config = dict(
    n_layer=14,
    d_model=384,
    n_head=3,
    n_kv_head=3,
    head_dim=128,
    d_mlp=768,
    vocab_size=2971,
    activation='tanh_gelu',
    norm='layernorm',
    norm_place='pre',
    norm_eps=1e-05,
    positions='learned',
    qk_norm=False,
    attn_scale=0.0884,
    bias='all',
    tie_embeddings=False,
    parallel_block=False,
    init='normal',
    init_std_qkv=0.0198,
    init_std_o=0.0,
    init_std_up=0.0198,
    init_std_down=0.0,
    optimizer='ademamix',
    lr=0.000253,
    beta1=0.9,
    weight_decay=0.76,
    lr_head=0.00501,
    grad_clip=0.5,
    warmup_steps=428,
    schedule='wsd',
    decay_fraction=0.55,
    decay_shape='exp',
    final_lr_fraction=0.05,
    batch_tokens=65536,
    seq_len=1024,
    doc_mask=False,
    train_tokens=673200000,
    steps=10273,
    dataset='wikipedia_en',
)
Each number is 500 + 50 x the weight over its row's rms, rounded and kept within 0 to 999. Layers, rows and columns count from 0. Numbers have three digits each. The size before them is the row's rms in percent of the matrix's.

# layer 11 MLP down, 384x768, rms 0.0365, rows 334-383, columns 624-671
097:514466519523462539432508544529493479459511475496556523455521557513530532465384606512542552539481514456567541572496573448508465468485499539511465
102:501383526479520496516450466511550481522515519551525519498478486429455528491450569497495560550484503413482554533523459555446488525573539498422490
101:563538532460579473458557564423551470511581598550469423506542522531566434457439512533484483397459441425514538440564398483483543456525506542548465
100:498526452481589436524548439537476528480437494468562515493415568470527534571567500483500507481482482473525426516537405514507478529482463567528536
100:383494515502439572533429532500533625411450527535485518506481542489604501527564507518433583501462556522511443592474500444478544496475506536606561
089:568507465622550502535504566423591469393480515434495430562490446533494388623565472528452603492505442531527483521518505497440525506431507493597520
098:501444569506495522514465515439466471531503484485565567538593484436556434591463475492488479505492591457457465498472484490410544475433460523495542
094:460607552476454541615533461498510585492514535464519534543495606455480516520484381490527536529541520452421468474546561573591441489482504509526458
100:520596537504447480550549426559425416548400503549461543628575599472555470420565410457569437485444533468500534467493611500558461474478538586540478
097:458521523480577542370456540554618526553490475475405496437564484418445449519483492553516446477534482506501499545550596450500568464537446467602570
099:526466560472395528481516526435521477442400629565421440469481502536466472490606498364506406459543508570495506481510502464453488521418493491486559
101:525519491509570536481485457526506569505412517550583487488507489369519542453530464543499411458427532489516442526484530460574484477585473544508504
104:476410497435474454519464471484529486517492579419525471469497560411460437452406530512460478472482504452430506423519441491550420497532415476530470
100:536560403510538532620473477510532542527485480514429502542468551501441535463485510523478473489450507451437473427489596564440526500462494505441537
102:500486480455507513505417427481425409557486520453518510433523553566558406601609424528416497488564419412511411417504503587487523468526521550583514
105:492556530485575487479519460584608530546541476545508530534468569495466582527599458587470471583391584395489450489484493578553469550500526547397396
094:533445507516540467521469494518493476417547521508444464496574485519439554503545502543497564412571552539513438397485529476514435494604530552486442
096:495432506493468534545491552472507451580504544458522443584532486484543446625469483536506417599541547471426499428505579535493539518457564545487585
106:435529521440555530440554523454579459478483463501406522458465536472555550444473566452562447416487517545484469543445501481544523390449405424509442
098:513447454467512553548532521493580505497581469534484500584481554482422492438452538508541411512561477537524488433459502501504501510494557487519511
096:452454450535566535521630500542487480519390517544415435595413555434441528463410538511517583522476550480458530452539519450418528617538561517429498
100:452500564539666460500457458519508528568544542576530412492440540468446461520466536521490521593542405550489381473519550538537432492526327570496571
107:422479586446542490469502509551534449428546508378465523476533521430515528457552417605498551514521550511422561459509513499507569591462445469504528
102:581440466527522487572460452516571534448500502442592440474461477473498465515358562441522481574500412510512479482506498585531520556518541462444471
093:509383349467546514470427492491555541493607486460593497476483577486506526539474573545519447561499503553456529458538581535554573512491533413513580
098:502472475451501521531495412503383463514463497471455487569496523478413517389438507429490470467605533516435522443533467532436574517505389466544474
102:523480433600545469465550475571442457564497480475544533541389471519504518479500485485488441445527530403426499543541576507415453426456429468422503
110:521521450467466498402544482573427447501434506552499490534516480460516493454363429458515515505535442501515573562505551442517450532520459483554557
102:594465439533442537548414461530582495414587566598520558463488541458649487433434507459449466473478490487452538463552473569579520563454451483458403
103:585483589508518529510479502477512519482515577500491487495454531462538492557496510574494450481498642500522486530555510511568588470409469480550491
098:542452516475590512597520514539545486502557478512406534456503522569527492511588456501418449449566417570474504560495498572555552484472545591452549
102:523477387470510495561457552493542460554564437488527520421562489585478566571444490420549558475498550454510629438546581438543513472487448502348513
105:513445551553557448435559473502509511507584467473616516534469483469493486523488456424504552417551530555524514504490443549442523467483512478445557
097:506608402526445506404482512570551481460521519451495558539507516480513532541497500508449443519440500510519512485499446552521510534470470572417417
092:534573501483533516615572563603521501427377530434439509500498577503515491456536413432493592497420548465566465488510483562437602537403503507435412
097:515473508512466524495503522489533571461524581516520463392535514539545470588584482491546522491549466482537478626410543426582593508521516428320415
100:496418552461520540533569495511647479478497457524547471534524530493487435516542479429437484443462451485453506494500537554466493567533576517502552
098:498507513500495512385525432517502445531474553501497550517483467416531491595441451533576418495468409560477446547515555525520452586483534520471562
101:492391568508452503466520528541507487460535428548547572523496491528497553519566560457500570536496457521499504432623519477527543563512519485497507
093:491543484479451588574495440558462510456488474405531524555537478612447500448457410522556527378497545462400417553563486527463578521482462510433609
090:575492582370597582494463464508474438469484529497465553453530483581546474488542533514474437485539475505522568428421537483398534525553437593473520
093:503389524507477514550524415467488478549462533483518514445452421515464500551492544496461479548566429488572528468464523489484595521478532479606470
101:552499595516530538546468494472435527503506516505555491509534534581522599502576528421466553512590502478464490444427502443579490410457469441514508
099:475542570515568471570484527501483391496479463528459516540518541476518579540536431436570505491433508474411453501527429448487565501498491558418472
099:578514554496540493503461514530560483474484603480531469572432436507387531503496492510493550453493402483461490527422562421546574460510540583493430
100:529521469462435441395463535450562442489531489554515461488526465478533520459567540481425502520528516563509483444498516469476512407508416473448582
097:558544403490412534576467559523441497424521493485443396562482519520539494489486461598534519605506463531467362549457328517504476490485527423529475
091:496543613468587463468509486449513484543389529499493473579453558611542577523475499352459456473508505574477512514510480573441543473525460458571515
110:575485575475504532512450565580480533548518506433493442420511485526447551484506492450518452370506528578442466557529544446393453444545515526574528
126:540507506500557541591489445543519537520481563517578445585535466621508516435484450411421481557494519494455611508461416450452542493382548504544507